python train.py --n_layer=13 --d_model=96 --n_head=2 --n_kv_head=2 --head_dim=32 --d_mlp=256 --vocab_size=5186 --activation="reglu" --norm="rmsnorm" --norm_place="pre" --norm_eps=1e-05 --positions="rope" --rope_base=10000.0 --rope_fraction=1.0 --qk_norm=false --attn_scale=0.177 --bias="none" --tie_embeddings=false --parallel_block=false --init="normal" --init_std_qkv=0.051 --init_std_o=0.01 --init_std_up=0.051 --init_std_down=0.01 --optimizer="adamw" --lr=0.00356 --beta1=0.95 --beta2=0.98 --weight_decay=0.027 --lr_head=0.00634 --grad_clip=1.0 --warmup_steps=239 --schedule="wsd" --decay_fraction=1.0 --decay_shape="linear" --final_lr_fraction=0.0 --batch_tokens=16384 --seq_len=512 --doc_mask=true --train_tokens=115200000 --steps=7032 --dataset="wikipedia_en"
Each number is 128 + 32 x the weight over the matrix's rms, rounded and kept within 0 to 255. Layers, rows and columns count from 0. Numbers have three digits each.

# gate: layer 3 MLP gate, 256x96, rms 0.141, rows 101-186, columns 48-95
# up: layer 3 MLP up, 256x96, rms 0.144, rows 101-186, columns 48-95
# down: layer 3 MLP down (transposed), 256x96, rms 0.134, rows 101-185, columns 48-95
gate101:098100087062092127145142112127144119154128161085102076128134143142164116148141155132076149127152116097104143170127154130125121105124141121093084
up101:136105160123128170109122134134118120093097136160147117102132121130142177119111118158168108165069123125062134137118132173126121124163112179125127
down101:126145102145109131135151142124137173106101140117174127136120082098063129152155123113117161091120157107212141115130092147151110112147173103121209
gate102:114070098143123125122083078155127073091159098098148129088189197124143073112124135118099173143155062184120105071103129158105110069142127159140106
up102:113104128103090113113151121133113204143128069098127145134115107157162174120049095134127093104030159116147171151130120121132119147155083148090129
down102:114171094135134104088176175189152146129100151112108136124109124122122139165170145118120146153108129095113142143128134145126135084191131074039157
gate103:169103120163146170157161088095046076118111082104171155145104115061088123114113145165089101144067141107098166065136116136109070083149116162138185
up103:102143176078112125076136153153210169123105173146101087084148194177187159109125112125128162098214114114106140226116178192140207162165165075124073
down103:135121070093151083172188126070128149114154097133120182146047100164110083151042122116151114156143103110085148069093126181125113097108098092085149
gate104:116088127146133133174137133151063127110174112134154178109149080089111095132164164128092132167167129171084179100078086169155072099059029127155123
up104:109097095156133105164114186132088184126164118128128138159124072036119105129139168151081144162164159134112130133121105097142104139096149148177078
down104:113148181130159154083082143129148133141131164148097140168151148069222127131066122175108116115149102116098131132093134152135143153168220166185031
gate105:123113085136118117106140095096139109125156090133183178106174147157118065126174136081111064067089055160126142089116130120156138115094129181141128
up105:173159083135137128113152099135166123171122139127161111149122139051072118102147118057108153120155110155140141090180150167112178097141160124143141
down105:088148145146094170125081151228135101114088140169127117159125148101174118166106176068090127148167173120144089161098165100164125133095127133115094
gate106:093095122135127187117068129094115107118113135109156124070152128191132092192137105077124135127123099115117088109137144136164089089159152163196146
up106:170098149126073141142211121161094156129114126100147072120071159078139145092082164153118124101113097121112092175151122189117175185094094098044104
down106:111132147079094047119134105059083137140097092138116162157112192091164208108100129128126099160185128186199176138132140169100120141115112177121096
gate107:137080138097166137127126077110094158166099170123103183170091165102172069115130142100135095079108170107111107136121111131136142102130130188153119
up107:150139173100090158143173100124109153193091108140102193127153152102101084130162114148123125140172097160122107068176125076152071138110088152089147
down107:106163152114180047099121165113156117063144163189151095197114144133175107123117121151117120072058125052141099153107126132069179102122173114129082
gate108:135116112155134158168179091020151126094125108137115149079162145087127131114118135157104116146109088182113143131049141103126080113141076144170205
up108:163144086156160156151201092006123116096141122182112110050158151069116127129135075088135075190070107197142128159082091076129059191161114121170194
down108:128102090111188083125122119110133097131184198136126080137063081098150081164169121111134104088138147131135147148128138171100102150080109149142073
gate109:212069127140132160134167109119067100152171106147156090139138168072123123154125103121114155139105078092111102139160138145125114119121109144196146
up109:124055087139143123088128130125093061163155115132134118121071111121177175107148125069158148131082086123133093117145092099074137174127177155151094
down109:169139179103203156154124085132144143147113060166156127137072105120089174158136155087134085148141161128183127095109125119134115107122069149134148
gate110:181134156103094176186088142117042142117111107104113125174171159127157162190117122121164123177124146071119067134100163134178119126083054172111112
up110:064124146094158094114154162125142080069102179119119130072134124096116134090163099084118157102160088211088139137121113131154126160165132020147129
down110:164168109156145077083093050150097121134173114161103199187121116133139132133130122082172121200185145117173112114096120134136034073048124087144118
gate111:121124116152158131119106178136099112062150114135093149103108136106085128117091077092154127160118093107097148122121073167161124053176082123112179
up111:126072186157041078122110132129096179180132133124152121192165113100116127132180102099149087125123101146176113133150157110169150141119129112191065
down111:152139155167077180065112131183128150104104108147101104132157099132089137164161043136054104159184094169101135190148142084134150113124126096099139
gate112:130123120091041134136084117170114136135117072134119131150101118094151074098099154063087109141099059128080112077119098168190115168160062146151124
up112:209161097111121126101158146093192141183096172102131122114113080082090176097145146090174119136141119155120164069123082086131106137099139113196162
down112:133125151143097107172141118084152130103106098095115117086147155117093151152142064138139188114082124172101161153114076165131192177183070118115198
gate113:132096077134188163132119118141062149089098112078071151125131119075092097118162132165136142143124072128114122121079100111105079100075076164148110
up113:150104104174172104117117157161137180088104108059075174172140053153127124084131150161126131100146172143130107121058119092040101178086153131072076
down113:085166152136123065085113118141149122153158171102187183112153102186079166112171089108196135139151099120192132174173188173179090116130152085119171
gate114:172111141125124155113126150071033074090125080143174166163177152084121098107144128082104107164073110114121087174066135178182102143126102163100120
up114:144154116118125073081182104164170158105123154080149148075093158110094165138126129154093125123157154179160179081155124098130123095166096115116177
down114:050130119113148108119112147098181141192152160138129150152181171135156147120114153107119167084119073162075153170115124122101140099187152145191093
gate115:152099102109048150104133129084086145131144060093104137147179161172146104088145137102103147101109063075136064146104151149133162032096107179104129
up115:113143153069142156158084066124120055160120131103131144117138147159109121146053123097181186179137139141136122106112177120135138067068101178056143
down115:132125147124091107122118094133163106162136119118138173169178177140080082130172130142074214082144086104123132170083189131062143144071104111067165
gate116:128139191146091103110144145112121153103093100114124188097158153198108137184135113092150121119143094103135154130128133139099117117160131166074143
up116:138131076136147156142099114094137111189160136086142106133109102119053103132141134082109181115150121132149088113132158132138064092122117107146173
down116:109149086106179089146147158152101144206124123112164124174123153090164139123135130126063111121094072141082127124115123108130116124104084161113111
gate117:136082124156151182145048069134090096102142129133139124130137175147183074181142084093079176090062103152092164096095102198177162134100157161088096
up117:167102107164155130120144085124109098126148154159137096114112140141121051111200109130120135087046104099154107140089105130095105104144133124127118
down117:109088129160164164174142173213147181169121105100145176118126182131167138157083174187152162185110101132106137099168131121139146159085152165166071
gate118:135086142101078151166117109105134087148106064094133123179143136088145103123098114137138123178147118143157126141122137132093134135137140167169119
up118:123121173147163149038153090130156083157097151087090098107122094096112077129155135093174137091205100083125125140116146115134151127140210139211124
down118:164117139149111200156123095131105122159143123121188159045120080144093171092098098063131117100117148143123170120201167118129129114165164070132196
gate119:105146115132099147116139116115172116099113123068133100114164095134162141156169064072157163087132111143086153115088140154149154063178093104158157
up119:145080117114134095134088115132109134088129108170102138139131138124127098115098108123107095132102177072148077133131124134100149160053177201090154
down119:154113111152212144121109098152115099125118138183137234154145098133063117114189113142116173182110136140096114171110151143115118093140155137151116
gate120:170120160094116215185140131136128095098064084094134180100124161161160099139144067138091137127112097160130083111125165153114102141158151116158150
up120:166102105100127171104175174146167115109095111131123136154109150143152117108138112118105115119112132138184054098153108105087134158160147091141135
down120:127120124146144114112118121153124086183110139115147149123101099132170157065103159103124180120132128184197120052150133105076145113114111090176127
gate121:130104145083148109107139098132087098133119104073139111101102123127051108124043096080106135046125148101108144103097186146168127154121146140096141
up121:137051124090109088073128082095149085126146115052143154094092117104028115120100074097061090078124156124133174079079173155089152159148162116068143
down121:093119090163149069056128138122149103118095119126138097084145158189132146146072114134071136107159172086155174174162092100153130178164143065112112
gate122:149173143131081168138077155132147157146115099128098104154124109153136139106176129115040087088113128116123086126155098184142105131124099156140110
up122:161160135150161102152171164144131133145100150120164112132054104125117132114144148149163147113144124076141167139159105089094104111101191100179136
down122:168138164120144171135161082059118141119116145111112107124136159180092160157152121174159166118132154149191101140090132146138135167113147082127248
gate123:136070095152098160115066134095064106140165141121124125131107153139146095106173067089076134137157076131129140151093191158122130138096135136102115
up123:164044114170162148118109113096056115138169140131165105188122121133109091116174040145164137131138154097161156083127118098119131127104143135065130
down123:130111078098118160145146095139101118140153129089113136073074118144144180149156137137108181170104137096124109070152156170110131121142061159119105
gate124:126066162139116123141078124131147124106128085081135129117112065120087156140132125183104165110150130140131130123106180177109142128127056127118165
up124:142174129102123128155152137099126141155130120130118128152124139150144105078148126126166096159098124174133152144152117075090127169174148140139115
down124:145145134107107117135155095115080127079125149122182161082134201183112101141110113140130125126167081126115142147135119082159120140102163186134121
gate125:172117096117131135168112138087087184136133127071133123182160113092128101120161124115156172168111095117132174079104129107067097134121142128162176
up125:096061124079089147162088147155100065096227056121140151100146160145096123063097126077113077127087104170105139119119143156181184150136153141075107
down125:146112086114102155115157144077155179110119143117127072115076110105128162146215105099128129124146153129129114000160137092143140072110134134161170
gate126:120142125059113164122075132137139087068094064111051135137108093082138203143120127148137112171147112167131076120104136170103163129120097156109101
up126:148147134069150199164155178121148173174119088134108129146052132127123130150196142169171138133110140109110119170132114172128125106085143149201152
down126:133125163119129086085164156133114142174126130171179186067121108125119155139117119072159120153173145154182197141125128188132091162117156101123109
gate127:146120124112129153151108151114055114110169082095191168127117153137124149124141195108085089143071126181122124080059146178153180081096075171069123
up127:101126163140131100121146057150168155141143115115174123100099133038083121106164093096139142158140099156122118041165070108141147116083073160103139
down127:088116079147048100175170148124089135176148137154188089120129184121145093145191181169137127140158112111143120056149148099108117142128119117143131
gate128:151072116111122159137106051108076145119062124123162092113163131105149111142142057103089110136101139150122092091113143136108141171149099129109125
up128:165137122117100179132129213109160079129177114123107201098132164157095132161102198151178154121146123117128139175121098121182091038135122128129162
down128:134136127161109146166138144090059101090099082108091122129180128176140051116137128130108124109098155067098148174095155118157094064123136114136090
gate129:105120139112086147156103172062051156120108123103115111182135143176179124191133112124145076150088118108136134131093106103105171142101142180169074
up129:120140137167113087157151170109044128126142112116158070160118188166151122104161160115149085146080099076162121102112118131084148100140134129200087
down129:130160126117134155108104117146110137152058090119089130124079100074135075111087091147125063123194182142089138106123096086208161141171149139084123
gate130:173106129128113178109118123108110125109113110118122113154142166133175168114105167151099136145146058147131114067108157139075121101129035147157116
up130:093115116118116087164108165135143122106124165116113164071155060088091140147121079131111118071152159154105154159133120106159136141108156095107151
down130:187111109130086170160162121133184142168104144122114130182149151116132084108114053088128087145210146109167093153113129172122120127150150111121126
gate131:135154166100146150174103094041130080087081184134156116126081134113148143103133146129147114183079184160122145157058113180087093101130096097111102
up131:127133127102180137178103096082115078132104202126105101146095139158142139087160173095127118161130167128170156159061132184060100120108137101088092
down131:140132134111099115134087187098183121119121090181059086074160138146146125141124100168153119151184093148125104147127109092166133119151108074099135
gate132:095136093170092104101126137080052194102150136144195113162122114082148134157131078111098109183097167201116107135086145130170140150135130108147110
up132:139105159121180101192193125139124097166108145119196093171153072137141114068112154170134115102120122140153156144128091116093097120120145126129118
down132:157130112112133107106076075085161161104112114115164159097106159156111089130064145090152142159130084177132122138206124114195097134144139109112199
gate133:156064078099097147137138144111109101108125143063145154153102132070121127116161110106066176159080159133096071180095135195124117166130178141077128
up133:101102141139058078142199090097157169224109111141147114135140107132141090117133078060180106141123116192187170113215115112137107085097128169172157
down133:119143134131176142152107199162149126178072038110091107168116137140077133134106161162107153112134102114101136116145089151119090191130054138138119
gate134:106126150175105144094129038096074085142083146115137134112127114176124031109130138120148104125103090153110181109159155155145111080161074150157150
up134:113104121093150117165103183082183127114180113088086173074155109110167185159144106116125149132185142159090074148120147183169086089093150128100108
down134:160080093179118146140155166187139088121075073111062142096121168124086075113175113105079162095096074129092118084156168081135111068149124110151167
gate135:124056157066049164097134116117132177141083119105129142161152161147132109113175065103120140166131109202145177143053158146133138132183137150160135
up135:148141075107167116181136109124134105117183106123151109095139061087059141174104123110131163136153157115131113116190122131165046064095124139078171
down135:071071131128160102091142159160113159120158156098079135063134159171142141118137127108085135086112105091085157168129148196105128134140105158111103
gate136:146090090121109194155051125124124090064082104094084162145146127148119120142105088126137133099152108104109189061099105164117103090158115191171143
up136:144087173139101078096179146123183151188142082132186090099092085037113170098132166140062094133128131156131080215169168127131137164125191077158142
down136:107104166149163156159149067126135198150158070150118153128107176160151174173140066113094072120177197190170106118126130145143131169104145129093088
gate137:140155137142113207119136143130116102106074151080138159107142118140106079165104147151160111204129148177105131066126105138224122071120073130093178
up137:121186113123127163135199139127140093161095147077130107080119112105068099132105155150154098140176095172096143079136119110144065084112129108127181
down137:086158163170070125147107093093136139089094179160088120126105107096174168137101069166128122092125128151104118142148123130123212171117127162106129
gate138:113109108131126168163165112129141153074077161090151147107164141123176097163103104120141107102119120137059165136108133181156166103138124108102095
up138:122125183132101109118123154137142151102168094131112114131104123159106134107135153149090140132129170102149116096135162069099111113113107169186151
down138:157085087119128143116061124119111098133120111111138082152153137107083136098075145096142067109128100125105163159119123126156146140125106124100155
gate139:137120172136201150142133041076078142142111171130127067116169100088146106147157137119105153165101143174106104163104142117114113152135166141149148
up139:152107127145110114101172077110096080140129102147084112134138162099128175062197198134092155127152157136162152058136137103101144123100137111122178
down139:157108115147171181117161095120109125095112073122206163137096147159097142107173121059075107168111124139135148121162152126186163146162123114140183
gate140:130155177039083159209135116064096104104082174096167096114144116072137155109110124158161127156093075152116131150089119171116135114178084135169103
up140:118081189024110087145025119167085125099148091150157158097205117126073085125122119142090115132152093141128093103131077103137104150113107168127147
down140:105108128119110115133126121070111085195056163132114148165149108099055122087125138075093157193176159089138139063130089188115122178158086143114179
gate141:138024097107151141124071108124079076074140155105171134063136136083117159133074130089079099144095137148106145077069131128084075104134119140112110
up141:115163144096100151134098199134120146138127200152101093208119166156139176145156122139187142170083147100186061178101136162105127165180056117124146
down141:069169168108097069079160133181158108105114093146126118146163147132162122090074125125043093128192118138136191236147142111163152088137115128089082
gate142:113136105047082150181169109073156092118104049037112117146099103148080086137142148135121135065165096105130127089090125124138095076121121106108122
up142:105124168159057121103116184149113152116140174159138144106130104148151130190097062061166104111084114127090094157131150137172131167110084170137125
down142:098124111176082108152179146107068184130112164129104135141149129172166123128195076103139202123057091119082094155142098157122068156132124171131106
gate143:121086117102092163126145125126110084121054088100165186141111120117141103096099154112103141212088132089090109124129133176157174102165133151119114
up143:135098101125073158141202138133148146176113147122113171148095137079118060082110116119142167165146087069114144113172100109149153085143143147118157
down143:112098108141138154118138197117158158131092135173147113179096108083085120105086120131115109163209143189127035077153100141123128128182102100162130
gate144:121077127122051107146183068110113060101107153091081156098115093171161162194100181098154141150078133148030191122111160123139111093148141101125130
up144:175139166192141095157140116080129071093129084106207134186151113083111095116130129064076157145160089136141144134207136110182102130115092120140152
down144:170071115112164170097118162145066136166103162128132101102101121133000122136196081105135133132123110103133135118073147143088146138132133192144092
gate145:126085074086092143130104138155072140147105099137114119082176120157127120181130146086104188125098138117062180110116087134136127102117124155095195
up145:111118092121123126136112125148108146155111077156114109090154116144141107150138152136111162126117131124083182116126103137127138130084143153095198
down145:080133140109169099159119131127192094122167149133094154149096096124171139105113133155165082127150111156168074173175155110146126136171152075115110
gate146:134086135135136132127147068092098117139091136152113145152111107093175151137102085085158107090150069102132119103147171132165084107149146108126126
up146:146155141101122113184136145160134112079167112105141123114151168142115123092136164144121123139091152165118109116113079128129143146138070155100117
down146:158125150118133131171122150130185124146141155123179123085148134195143070135159140125094099156105206109094163143133117123119150114054089124099142
gate147:121122111132134131182160130140077153117113139126089102125117125148099123159159184144157137143163165129098136137063130124118141137059058161136100
up147:118149117181118139119099100113141121132122099135156147104151151133127087119165137078096149112096060101099132093171145146140094107132073142159184
down147:219095129087143165120138133118129185124139151122110114136111132134087095138167125164121140130148178135134139142136106134123127153149140113130169
gate148:094083084118147086083096069113130113095083133076126203109162101139082085099127100115088150120148169129142112096086175154128125116145142126121113
up148:130080150119087169144096169149115121119176085192081114117151105138161132188123116118134102184172079172147085164130067083136089136098149111148155
down148:126080172131107136129108121190153153104099124132147173137215206147063153151046110186117118080102088175071112143166113140175100193131082139168168
gate149:190073186191144137110108115074075108153122110130157135119133097112123119145098154073157107103046121124135135092083132126136122112122109126096152
up149:112177099097093109143151126140119128078146099104126109135146146119132182129137161193089107088177109137114105141161101111146091159134122129132131
down149:165090102203082139172179101133102124118150122091095111082167156133111095105142149155131067186084097152116221163100101130150123118139112131094153
gate150:119108130037098172131135132120128141083149130136164124182125164110139184144062117155124107132098140173156149189022095237084098102157120138109099
up150:141143087115082078114169113125129121131209084077187163128101137209124151204136157085150099120109139148151170068085086193125107150125147097173137
down150:190117066147103163196161090150128146166097145140112069133163101079146123146155134107086149176111125136092117150146151109191108101096147130081124
gate151:103161115121129158126147104103103085154135097090102146112169073102070088157116163110076137187124094146141143133074114120065109133117109176104146
up151:103149075164149147108136152098123121113080134145140089146133106150123106136120060184068175122108117185136184149100135099072135086116103067168187
down151:183114167121151110127088163062183061106146116057090081156124068166115128109113096138084107112125134163206154110076170139150128154135108097116199
gate152:129101176117175104138094093128074113151079157117149074139114098050120153129126125124108185117125094125104117146151197116137129168143128121147101
up152:116156103165136113119099073127083131109126149097158150107130079071079164161082106121067138163143113117113166069123140089125086111138119096151138
down152:123089154106114148145142149110119090081136084144064098145155140108228157104112110150128123127132125114083137117140090156143127128121136143138061
gate153:143141165103144204116070165030073083132085147125127109133148123130157103151128089094155187110145107138103116139119130144171119139107160131139123
up153:139155093108153190136107213067127115167064128112093127141167155190142125134113109131138172092143114145127188145156139145188084171075155127132146
down153:165147181098081146125062151144098162151123149200125169162074109106118179170105145140121132157111150169106102109155087118219074149157112140126112
gate154:131147102171175190159143126129134099155097065115102097170171158093116110128072126138121131124048140129157153198060105131101125176124104158140137
up154:147112069166076185081121075155112109110136158165116213122135098178107124191123108086143077177119162131129135106157143167160094148177097163127162
down154:084160102162121141127140148142134138045082062118047096123115153115163102133180092131048173148113127092086111100072121144130112083162139153164112
gate155:128108186141133140137088091139130122127134124135106103138107085064159102117131088084169112105114138144126106046133129165145142127134069140081089
up155:134097155123071178131090098138146166072140109125118126128127113123142139135080100143080139119126119164130104093140126101156136135108120163078104
down155:126126098105127117147163181167103128105145131166126088135088119111154138111192164165091108082115169127130117145154130116096140105107127091148083
gate156:159137164169103196214079150116094094122132082074192189129141096131130083205106091105101156151102091109109102161130137150169152109137047162113142
up156:096064107101124093019097093123055160071100195110085162064146199099123181114201147108135180107139171151093180026084076137126079127158148127168126
down156:113156100099129091137127162143122113119061091049176124139138156091137167171096101163139151132139104148097119166138119148137114164147091114130086
gate157:141117110102113168206155145072139134139152106120073140124156127084111091152135100107080095136129151123089163133068090165092100116162115140190182
up157:182090166175142113117105101174123106111092117126162114142121169138100133104153145116162119129097053144156096079180181100169115111092097104086125
down157:127112108141118099135152133150037131090130145105136137091155111111043148117194129130138106127104124145140099126152126119137133140098124131114098
gate158:145152075143115152136184109096111127119091102134091130148110219087162136131108115125123152144114114091102106070158128137102196127119072144112124
up158:123103153135141131104047133151116116087172113109150132101149112186094167108158160109123118170103095155136107167104182149143085155131129120124122
down158:148112114134144132161167058100121170102076093066185176103138151139134116157143069087113136181112103110159141063140096132186144168160134169105205
gate159:122066089068146144126132160039095163127114181133096101096143094130097165170165181117125145095103123153086145075074081167130144114119157206174159
up159:144187165191104153106147135103134087098154152090109134169152167122111097099113055110158077142166122143195202146138200117145052115115092067113157
down159:232114169124125154157131105109106105130106146083134131146134095201133150084129140118092115140101161195129117135161090144094135103111142170192120
gate160:109132174132115125144106138124136120108101133117085127154085126098121085093183142055126127151154141106127133126088110150158140086141090164088117
up160:157091078128177086115117133137101135189122130155180114183127105118176153150097125129125170123140137147149088123157133091097121143131128145138143
down160:087127119114100141135157140163114108107090137147111135113127157124127079117171072099124104125170109080083141068134156127125178131069065110115132
gate161:137184084129052190181155081117112112137046090101155130159082107095115099122145153082104113119119110142113122131118176156201071140147104128154123
up161:088083141110158104092056125126114132097196113135058120066169104178147160160089121106104136132163141111132091118103104127099146160116149147136138
down161:120074110145135083206119118182132134122114123099079152128130146131123105122096124068142126111093144094042199145155108126124095106150149107101121
gate162:158119148135136121161120151119121083203128072084128142135163140133080118107107091119123190139153047098134172133106135130152041080109103132125161
up162:165116144158122111125156115115098143148105152123150100171089151112117108096118146125140144115119125171147100091137196133066079129089090128164146
down162:117123101125119123084092165218214085104141105160133090093123099119125107124087116135118081151140193145197127120146131141139159134050149108119133
gate163:150074141130121134169135115109111130066165126131188185105096155133122093130127134076082177090111132124114139133107156154113128109114155153079187
up163:120132080122127161111129211100149126132088140123115092111116173166138105154144121131155118121145150135150095128129174114187131153162104130186119
down163:131137202144119127124099172162118155138148067163104158140116133115099147113114109156078156153129158142095178133161176125170123137147128160110113
gate164:146169152087125228115110125136139082093172124057188163079141181146155123125137168152129111146164114152088160165076167245156115077138112151092172
up164:129110157218075063158131130128105145131109144232100100190120058111131062116120140100122157121083159054145119054166112063148128124149102068203090
down164:125087106132100099094171145092133108154138091137096096035119092151136067234116108092091134149153149147083149076066174101154086215140122144098159
gate165:146058169132065149128092087120064105121115157137169164159204103155133138136089178106141092095048122100101128143111164190158054144104118135104107
up165:178092152135103123179112096136111131143107162132099071173124112158097097152153192034170138096083122108146100114119169095126016125072096127153116
down165:072099082163129153113142162196144161175142080109148140128157103134170124133131112145061143115114176078107124182132148139145148126172118077147107
gate166:199130154081114169177141111101127121156116092126142107169159110114095109181154191167113130157182150134130142139122133102138119069120120148143146
up166:084144090126155094150124105098122060077134158114162135077220091160132127094075037080119143124103153141112135102104146163137110135132111124122147
down166:122105089122136125177169179117139103107152154120109148070196168140126118068195107145138183116084148125090150118125129139081182065133148180085187
gate167:158099130121178127131086105102066120139098104044129141163098085110093069084117109124170150158114105127119142185152119135123097120119147150142135
up167:172159118127173101125110103127108084120092113068080148141104162088118100094156138089105189186163109129132133170161104124061111098055138105122135
down167:138166140143195109128127135110146211142173122099153194125077129097113168088082098145124115161155087126183164132145149179125198081145131057090120
gate168:161127119145164127163123089127135077104098099131183148099128113145104154143130181099158114170124070158030061187123163139100173165164120112109129
up168:123120134176139129125050079118113140093182111130133132032184134144129148176088142097099140161137098111085108105153123151154103139161088110167134
down168:109114124092132130184148108145136133133110094134075186165086149113160114085105091118141136158173154162126096153103192149091171147118156164146065
gate169:176124141059189147125177148112125107135063129085120115129128166145171156076122188111170121176074059041096123098085107129089110136133135129109089
up169:148189109118138109116223119124152179130080129061141085130138129167170081119125161138139083157114167040135085130089111153147122169101172099078114
down169:081103143170170123080099140114112130140201089151067036084121151086178128152137105134128222110150174116114125098103155115136151047087156214177081
gate170:148136087098134164187164100130100105142098169141146171093097116138104132143147157148096120159078123159037154128088135147115094125160072152124125
up170:099103138146098171148063167152096107092137094118087111137172130076179114136059162141099103121137116127098130165129127112165099155089148148154140
down170:140135075198129107150099131092131148121098167195114112196176103118111081136183129129219149137102130157142129080096092117113111128134101153186104
gate171:154125157137125123124108104111127145087120152105141091165088059111154170188116100179119062161141158122109105107093163138168104150145153159107101
up171:125116098147094132144087123133120192111145122125106125146091125164126152213156122099118104158152152074102116120108139132131129149124119195190111
down171:060141120109125120095176155134091122123147141141077100139105124118179109101135141119091121102167119143123112120159103148134137106129128129126041
gate172:158155105062114149150145181153098141140072139117101112177111158066149079140178153161146113203122138147111092148102102168122088158072128132132087
up172:189111133101108128116127179199139121148102098101133101166124143083129090138164141132087104192108112161124082164127088148051169136121138091160119
down172:107124119143141085136142123058108162167114162156103129131155128167146159139060144133145123114152145144108078084165098140135162093150115122068098
gate173:134089089089087176179103093102148152135095129086130098136149110155156134190132142117137093131114108132083167186098152142144086109125139158162117
up173:098136221127132144133101140134064133126105145149149143098131115032128086083076136152154182126049124165090127110068200137102114129107112105145121
down173:237148049118129204126150094164132102170127140146117130151108082143081105174133154098143041143099146131173127102127099171198102145137095110121228
gate174:133088101113139160112116108089050125066076138085100169091162130081075142127151116101121172133096134136110140161048125118108051104135098106171190
up174:153113101146167043077107117098073052084116131069130149122189156079061168114166128124156148073105089163138080073090110106134118121081101120104152
down174:208127216133147110138135118176092159076114143184154133159129171105163201117164104128111140131100129108088117125112183158102109111062136183129141
gate175:137131141096085169174208133122076125154145125134164154163085166118151143142181104159129109142105061158126110115112125218136086116093131166113113
up175:119185152155092154147141144169168159123151161147137134178081141169150130143146074184154067139106171185155096096174082144164144145093110116112108
down175:154190133154093143144100099080082135090080193151129149091107079141121149087141082215116089135084088121188075162123109146117070132101130151074155
gate176:124147072110115191155127119014080099078106158096163126127170116125115077152099094139123140125078140140086133102117132153104122130124111164075138
up176:137091176123187177181101111180129062160102104205124095117044106125119153131165088138070112178191128119145144190170140092176037080208147104181073
down176:179112122143105165132058157161098167093140130089171155118122146115144150082127154146161109153105168164118118087178111062194117068148180155117151
gate177:131128099125109170111199093051137070135106116114133112121125116108145095092102115099148133128092097161126145118113162091075125097137135126137160
up177:109126118121125181164084167147132099107119121104181139125156145222138107143153109117135144135158140124159076183146164110161045193129122090135112
down177:120171166107126153178100101159137099112146119132088147108088049100122126119067123129158089153150143081139129166175132168137122105130097100143102
gate178:136173161096154162158146133158099087129136113117099144103153160067122156119101141071102121143174095100095148115133180154103099085080124133191133
up178:137161121128097121142128127161105093133111075147092150126125138094129118069107090086079135058094100111132098095141153108087122141128166140120104
down178:081151104109120135123106133104143149160161141127121103150142117130097157121171159148128090172101143121170119153147099075128077097170176126123088
gate179:137129176135106200157121156115091163106154084146122117124086137110126124159070138117154133131111106145103115134077192145170139170108073123143122
up179:149169087127171110208088103120131093057164143127084070112139123088129133134082182130119115120106115133131133065138106061131099086128096121159132
down179:158172146129103144157130103154086112097116129079099084112096156130066191115129098141174147135115141157124154100061118141108157166126132115100184
gate180:145115131154103129174118103089107132107099109050154115108133120055099101122110140100128215161100058163090170113096108129170103056149104155139127
up180:110143090132147096129139119139147176172102134114163066176125102071114090127174151105124152152095069159126117143125097101125116116092164150123078
down180:129144127130099167121151067036145151158152129100175167091122148080173205088119144142094104176166105131154101136169098112127090127098078140159041
gate181:142080120117135167126099111126093091118083111074104135077155131150126140161073162096101129099132029132099112133128114170170139129170138160138094
up181:139130178139132094155154106146112092159090116138119112160144104100137105093110113127145149183171146145138136099133108062122073094078124097106128
down181:134113153104124084114101094100098158128120079083112196091112119099088130160188094115110079110115106134123126175096133151077098123162118142082190
gate182:192132192133151116191105091099103106075162082143151154106127103127107182137118145062088193149159138127113170133146138140105118088100156121119136
up182:152155150109127136102102130095105138205150120141113102101127143145135135121144176127201098119104117131116127116128108137132156112133123148110133
down182:142142122055083113154148113163125131174148122082101145154117150062130103124113129115130122110124086174166110148142104128142174091174120154122066
gate183:139105124056077089128070097092105145083117082067137154142147107042139140153109167073086173160124146129104158114139172226096093094098064182108116
up183:134166025072083106150094122106110106124178094015052136137147078075197066150135152082119131143086175192126134120172121170102109114109111183136115
down183:128133057100141165153162147090114140134154122122139140058049055157079105103206098104085104122178117190142151152134148150093140129116052158073224
gate184:143146080125148172155117100102143064156118069112097158092143167169086124205101183098080138140088123117119139100112190131097145042135104121061122
up184:123182129158103127154095137177088175139137127104091125138092115152085050133092129148103191091169132128136204190136145186145125109094156187142118
down184:098123145176097106149121150112086090109126130058171106145155120151162118124149091154110156126086084188052150137157154114094123096179105172122101
gate185:118103110109079154138126104072135151138140143090132178129212109129114127147119082134122066108084136134117175111091113100156067161133126131120111
up185:164158129163067120151163164089107088104115074155153159118121144145082103066160127184128139169121111161144106116155149108142120129143104091118169
down185:181168079140106152160183137131136119098105102154159108115165166138119153109106110129169138136100132137124121099140154176185119087145071090146157
gate186:199170185160140119156100139065079108129135127103151174150099111082116066168082140057163135162101123128102164073121126132176098087135127119157146
up186:044102135114079166092144155123150118103118135142047145042216154138149137130147119135100155061170082083113161159072117129143172087118094151083162